Part of a small language model's weights: 8 layers.
Each number is 200 + 20 x the weight over its row's rms, rounded and kept within 0 to 999. Layers, rows and columns count from 0. The size before them is the row's rms in percent of the matrix's.

# q: layer 3 attention query, 768x768, rms 0.087, rows 701-709, columns 0-191
# k: layer 3 attention key, 768x768, rms 0.082, rows 701-708, columns 0-191
q701,131,192,219,205,182,171,169,200,183,205,209,207,179,223,214,175,248,194,216,155,204,166,214,260,215,205,178,203,195,193,198,197,214,193,202,189,176,212,203,175,161,212,172,196,189,210,181,157,224,206,217,197,214,165,215,202,188,195,180,182,216,196,184,191,213,179,187,232,178,146,217,209,173,237,221,173,213,164,197,229,188,182,212,198,209,184,167,175,227,158,194,210,205,200,202,199,231,171,184,204,193,193,212,229,221,182,201,215,210,211,160,225,224,170,196,204,233,230,190,207,209,219,191,230,196,238,247,188,201,218,162,200,206,215,201,225,162,222,201,156,197,173,188,204,196,224,219,202,213,214,193,177,205,183,204,179,192,188,184,127,184,229,219,191,190,154,220,217,183,229,166,200,174,211,161,177,171,204,210,194,168,207,224,218,164,188,167,211,201,161,150,197,198
k701,114,207,186,187,242,223,170,202,254,215,222,209,188,205,154,196,197,217,174,214,200,188,203,201,182,205,196,184,206,195,175,209,197,191,185,181,238,205,203,186,167,213,225,203,189,237,202,183,209,200,209,208,216,207,203,201,190,168,179,197,209,227,204,156,225,196,212,241,195,176,167,199,180,211,203,209,203,192,219,218,222,207,193,194,184,223,187,233,193,197,196,227,192,200,187,198,195,192,222,223,194,199,227,169,198,221,211,186,192,189,202,195,230,202,196,167,202,206,224,206,204,193,218,197,222,190,207,172,211,185,210,232,203,178,210,202,182,218,207,149,227,190,225,215,211,227,221,193,156,168,200,171,212,241,166,196,184,206,200,179,182,189,210,215,165,225,207,213,185,190,195,241,234,202,206,198,177,166,219,215,188,193,215,175,228,211,193,182,230,220,160,244,211
q702,124,188,179,180,213,201,207,196,216,196,141,203,205,220,204,208,236,215,189,171,190,181,196,197,220,227,178,180,226,209,193,189,195,181,198,215,176,196,213,207,182,193,195,203,213,209,229,198,232,233,182,197,185,211,170,183,168,218,176,200,200,208,178,210,186,174,202,216,191,219,199,173,232,204,188,197,167,187,239,167,188,204,189,194,184,191,167,203,222,184,196,197,216,186,190,185,206,219,162,211,212,194,209,232,191,209,223,183,189,179,193,168,194,204,225,182,233,184,237,195,175,197,147,241,231,202,243,168,205,203,199,200,190,211,184,188,210,190,189,211,201,178,210,181,205,221,219,210,184,177,195,182,179,217,194,190,216,185,181,184,189,183,177,224,218,203,205,227,245,199,197,176,182,223,164,183,154,182,209,192,248,206,220,214,224,209,192,246,199,217,214,219,184
k702,116,192,195,170,202,191,194,175,217,196,150,223,195,185,185,184,211,181,216,200,225,183,210,176,164,218,219,212,221,199,227,212,218,205,173,222,217,226,172,189,190,225,201,189,212,226,202,209,205,209,165,185,200,224,216,227,189,210,208,195,193,191,206,211,257,170,178,227,224,201,203,190,179,221,200,180,209,175,222,170,235,190,217,204,183,224,202,183,199,181,209,173,215,149,209,149,207,186,192,186,211,185,189,194,205,243,194,196,235,184,193,162,219,191,223,205,185,216,227,191,193,177,227,169,181,198,230,175,200,209,187,236,171,172,189,207,246,178,172,196,155,185,202,142,217,187,150,197,171,232,179,182,221,240,188,186,167,196,189,224,231,182,208,201,190,195,206,168,172,175,204,174,222,237,216,192,187,186,247,226,257,221,208,204,186,208,213,209,170,181,188,207,191
q703,128,206,186,207,243,190,160,213,184,185,191,203,186,175,213,203,204,176,204,221,196,188,233,193,167,189,194,179,199,208,201,222,188,171,193,226,193,209,214,202,179,190,205,198,164,185,206,214,231,177,218,165,198,163,210,191,223,200,202,222,219,217,248,250,169,190,207,187,174,210,209,219,189,177,188,204,214,194,175,199,237,183,210,189,195,187,214,185,217,186,186,214,181,213,195,177,214,245,157,234,189,208,186,194,188,236,180,270,217,165,194,182,222,178,233,220,212,235,204,165,204,197,221,189,233,191,205,185,252,216,224,173,187,218,188,210,197,210,218,216,181,199,238,223,180,202,227,209,199,172,221,204,206,157,179,191,229,217,206,190,167,196,205,194,165,198,216,233,194,222,214,171,187,181,221,186,221,214,182,191,184,210,213,231,183,215,182,183,228,200,220,194,175
k703,114,209,198,182,192,213,195,219,174,178,168,225,207,195,166,195,209,216,199,187,209,211,205,221,203,191,203,222,225,184,196,201,229,202,203,169,189,202,209,212,210,209,207,187,186,221,214,191,210,206,219,234,166,226,198,161,237,193,188,246,204,196,205,206,227,206,215,172,212,169,204,201,187,195,161,220,208,203,235,201,198,211,181,219,181,213,203,222,204,185,221,216,221,191,192,201,207,215,172,215,230,217,204,183,190,194,173,188,212,180,176,189,195,209,218,204,194,202,206,186,195,225,219,215,205,183,185,224,199,190,214,199,185,194,178,190,226,179,184,197,203,206,196,211,213,214,202,228,195,201,198,185,198,175,200,208,222,191,203,236,191,193,233,191,219,207,187,219,186,218,223,211,217,200,188,194,189,181,211,199,214,209,200,227,207,208,176,215,201,191,180,221,214
q704,122,210,206,220,193,190,217,242,221,174,211,195,189,157,195,212,196,220,222,253,199,216,188,195,155,190,208,202,204,216,188,203,222,223,222,209,198,207,197,198,203,190,178,216,220,187,195,214,206,149,176,198,197,187,183,197,248,229,186,220,232,227,200,234,207,210,162,206,179,201,203,216,220,218,207,215,159,204,173,240,225,185,208,205,191,208,211,203,176,179,212,201,235,219,192,207,228,202,216,178,266,195,148,190,193,217,193,180,219,209,164,216,189,193,219,198,183,199,185,205,214,226,216,213,193,215,176,227,217,187,195,194,205,203,202,214,202,155,234,236,182,201,178,217,208,199,196,198,178,196,204,185,193,197,214,211,208,186,207,220,213,183,180,185,217,189,184,163,188,208,188,206,173,205,217,212,228,191,189,195,200,223,176,184,209,201,165,216,182,175,179,197,209
k704,113,217,195,180,202,174,192,222,157,208,207,192,170,194,223,238,191,181,228,225,199,190,209,197,181,208,213,218,201,193,184,207,238,239,182,185,234,215,201,213,213,228,190,207,236,205,211,207,184,234,209,225,201,180,240,183,219,193,195,220,182,203,198,260,212,222,181,203,173,193,221,238,227,195,195,174,209,215,168,220,208,201,152,190,150,240,237,187,203,189,170,205,202,216,208,216,211,208,221,204,216,202,183,178,217,203,197,201,220,220,194,218,188,190,196,203,141,211,231,189,189,231,189,225,201,197,182,235,184,190,224,200,169,200,196,183,213,223,204,190,182,208,181,222,216,206,221,181,182,150,175,232,203,170,234,217,201,171,212,211,163,182,187,190,198,214,197,223,212,193,182,197,196,199,195,176,240,238,185,177,176,216,168,223,198,229,178,217,196,176,177,228,189
q705,129,219,205,189,236,223,169,171,179,219,208,195,188,200,173,213,216,230,204,236,186,173,232,160,200,203,200,213,219,197,233,210,245,181,209,179,178,190,195,190,199,200,242,206,249,190,200,180,186,207,189,190,205,197,189,214,223,201,166,202,168,181,212,199,187,226,213,232,191,189,222,219,199,220,225,195,187,225,177,219,172,194,196,234,203,187,208,198,223,190,208,195,227,174,202,191,198,213,226,172,216,197,191,194,185,191,159,192,158,214,196,202,212,210,158,214,204,167,208,217,230,179,215,255,198,194,201,213,223,174,169,200,187,151,185,203,196,217,197,198,207,206,213,233,191,236,212,221,207,194,219,212,186,180,208,183,209,225,155,203,195,234,199,209,211,222,189,190,207,156,232,202,215,229,177,197,196,206,192,172,203,184,227,201,198,227,213,212,193,212,178,196,176
k705,115,216,187,188,177,184,172,192,228,221,195,212,174,178,247,170,200,217,178,236,176,194,236,214,196,272,215,196,227,213,183,201,244,173,209,229,211,204,172,225,198,197,220,203,189,203,155,220,212,217,204,195,203,217,215,207,200,215,207,202,191,211,202,198,192,197,216,193,176,178,197,196,162,202,205,175,221,177,171,214,208,195,221,231,229,226,187,175,196,164,153,177,178,210,189,188,200,219,215,190,183,185,162,233,191,225,225,199,191,183,194,227,228,214,212,187,220,192,141,191,217,196,193,220,193,193,204,200,187,208,216,213,182,201,173,242,182,214,216,200,187,204,209,184,222,201,209,209,200,221,202,201,201,213,206,184,161,181,216,183,193,183,205,173,266,229,250,205,189,177,240,211,216,235,145,188,211,183,214,195,190,250,220,181,174,222,205,243,210,187,223,178,219
q706,119,217,177,194,221,204,190,246,201,190,227,195,171,205,174,206,197,208,243,219,183,208,203,224,208,192,183,200,172,232,222,201,197,200,217,187,172,213,192,197,203,207,197,217,203,194,163,217,190,220,203,171,210,207,207,247,232,190,176,199,198,220,188,217,176,212,215,207,181,210,245,194,219,180,221,209,168,207,218,178,168,189,181,137,197,222,216,193,205,174,203,209,192,220,208,199,186,219,216,239,218,177,186,212,217,231,180,209,203,183,201,219,174,180,217,193,184,200,202,202,193,225,196,196,204,209,202,226,189,182,210,212,222,219,189,199,200,218,196,182,187,233,208,209,186,189,177,168,180,205,155,216,220,186,214,182,210,191,208,220,185,191,199,213,218,227,188,232,182,197,214,189,196,216,215,207,203,201,204,197,217,207,170,198,172,188,168,193,211,159,168,188,188
k706,111,229,189,172,227,208,179,165,172,206,184,203,196,182,195,225,186,169,175,200,223,237,205,191,182,180,242,180,238,234,189,150,197,200,202,196,208,239,170,186,212,229,206,216,217,158,224,234,228,209,221,174,201,225,208,173,214,186,208,199,206,203,215,183,238,197,189,198,204,203,187,206,219,162,220,209,224,178,205,232,201,200,197,191,199,204,245,175,179,201,177,213,246,212,185,216,218,206,207,204,142,212,190,185,229,201,209,191,185,180,200,217,209,233,191,192,186,193,175,198,195,187,161,182,181,246,207,229,210,162,220,177,216,197,210,218,163,205,156,196,188,201,165,169,168,215,215,211,178,199,162,200,200,179,170,189,201,181,188,214,201,184,176,234,179,201,186,189,194,184,195,217,228,167,233,203,193,216,188,205,205,169,207,220,219,231,206,204,210,225,158,196,202
q707,128,199,204,205,191,188,196,232,185,210,218,188,209,165,197,192,198,221,190,169,215,218,168,201,203,192,213,181,199,193,195,180,149,236,211,193,218,209,237,172,190,203,186,217,218,208,206,245,214,196,208,203,181,174,174,213,263,213,177,205,235,239,176,197,209,206,206,221,214,216,215,203,201,188,202,224,196,195,224,231,185,173,231,200,192,230,181,174,229,212,215,262,196,206,202,181,220,185,207,205,198,208,193,235,145,192,209,174,180,214,203,200,206,144,164,235,182,213,177,212,189,203,227,204,238,217,154,214,209,218,196,185,206,190,179,203,210,203,226,199,204,181,190,154,183,206,209,161,187,183,201,208,212,242,187,222,222,204,217,206,152,179,204,182,180,214,204,198,233,205,175,172,200,226,179,202,217,214,213,181,205,188,210,239,205,200,172,217,211,226,185,194,229
k707,114,163,176,184,201,205,223,196,209,207,192,197,174,215,193,209,201,222,183,209,207,199,213,213,226,172,212,220,207,209,204,221,229,189,210,192,200,184,184,179,197,168,192,194,198,205,210,187,231,194,186,231,204,221,215,193,191,206,168,187,172,190,233,218,180,209,185,202,181,204,193,219,224,189,189,221,186,171,233,267,200,158,189,194,216,219,206,222,222,169,241,191,201,169,191,186,177,162,192,202,223,189,228,191,220,177,188,199,206,210,197,191,218,206,216,187,203,195,214,180,214,194,166,206,221,201,198,200,155,191,194,174,201,226,178,183,217,222,169,201,238,184,177,203,198,161,223,214,182,207,231,218,176,179,183,206,194,202,194,207,167,181,184,161,171,215,207,225,212,187,182,159,212,220,226,192,193,174,210,219,220,201,188,213,151,216,155,193,229,181,211,182,196
q708,116,212,226,205,196,201,240,162,182,218,191,225,194,196,188,205,203,190,208,212,175,203,203,215,205,245,173,221,190,220,217,189,187,234,199,204,225,209,169,197,205,190,187,200,192,184,191,225,196,198,226,144,186,194,175,190,177,175,214,205,196,216,191,228,231,171,219,169,179,213,212,222,233,207,195,200,185,186,173,227,222,180,178,225,165,188,218,224,183,227,209,196,200,190,191,155,166,189,236,188,211,242,198,224,219,212,201,199,217,168,178,197,183,223,193,171,192,148,189,170,224,273,193,202,200,219,213,202,189,169,214,212,195,199,191,191,196,196,178,244,189,233,220,201,202,205,243,193,170,183,198,173,214,179,229,208,190,204,210,207,223,203,238,238,204,174,236,207,179,197,214,194,200,167,199,209,220,219,193,186,208,198,190,205,166,199,182,213,198,217,202,200,242
k708,109,246,205,206,209,183,198,234,196,186,144,211,219,177,175,200,186,209,189,187,196,224,203,221,175,210,224,228,219,173,168,198,199,214,193,206,172,209,190,224,163,232,208,231,180,177,225,213,232,175,218,185,222,230,210,188,195,191,181,234,186,167,197,207,212,174,177,184,171,222,211,175,175,163,219,181,207,195,189,189,213,201,196,221,242,189,178,199,210,214,166,182,212,195,204,188,199,196,211,227,224,197,195,214,203,172,226,165,181,180,213,183,211,198,220,199,237,193,199,204,183,194,198,208,184,175,158,202,181,194,211,210,183,196,211,207,192,196,184,180,206,220,170,197,196,201,203,196,193,207,235,185,193,174,193,233,195,202,212,204,238,214,217,183,207,232,192,193,196,139,215,217,200,190,212,199,212,194,217,217,215,212,162,180,218,230,223,210,171,218,215,178,179
q709,126,197,183,235,204,210,189,225,214,202,196,176,176,174,187,226,185,186,219,178,164,185,242,178,228,206,224,170,171,197,221,207,207,212,241,189,237,198,180,203,175,205,194,223,226,166,146,204,203,199,163,183,228,174,167,223,223,221,233,192,206,213,201,247,180,220,218,172,227,215,192,201,220,222,193,206,208,207,190,197,174,235,190,184,189,189,222,251,222,186,199,214,188,195,163,197,215,150,182,211,232,209,160,205,190,191,219,169,188,213,168,185,173,198,207,216,174,213,205,232,186,227,218,204,213,237,188,179,169,203,216,213,187,203,195,173,155,203,219,173,206,192,242,208,164,170,187,205,184,228,191,204,174,220,209,226,203,222,208,178,196,206,214,211,193,187,184,238,190,183,199,184,180,197,178,195,207,226,198,215,187,222,180,234,253,210,209,184,223,201,197,183,221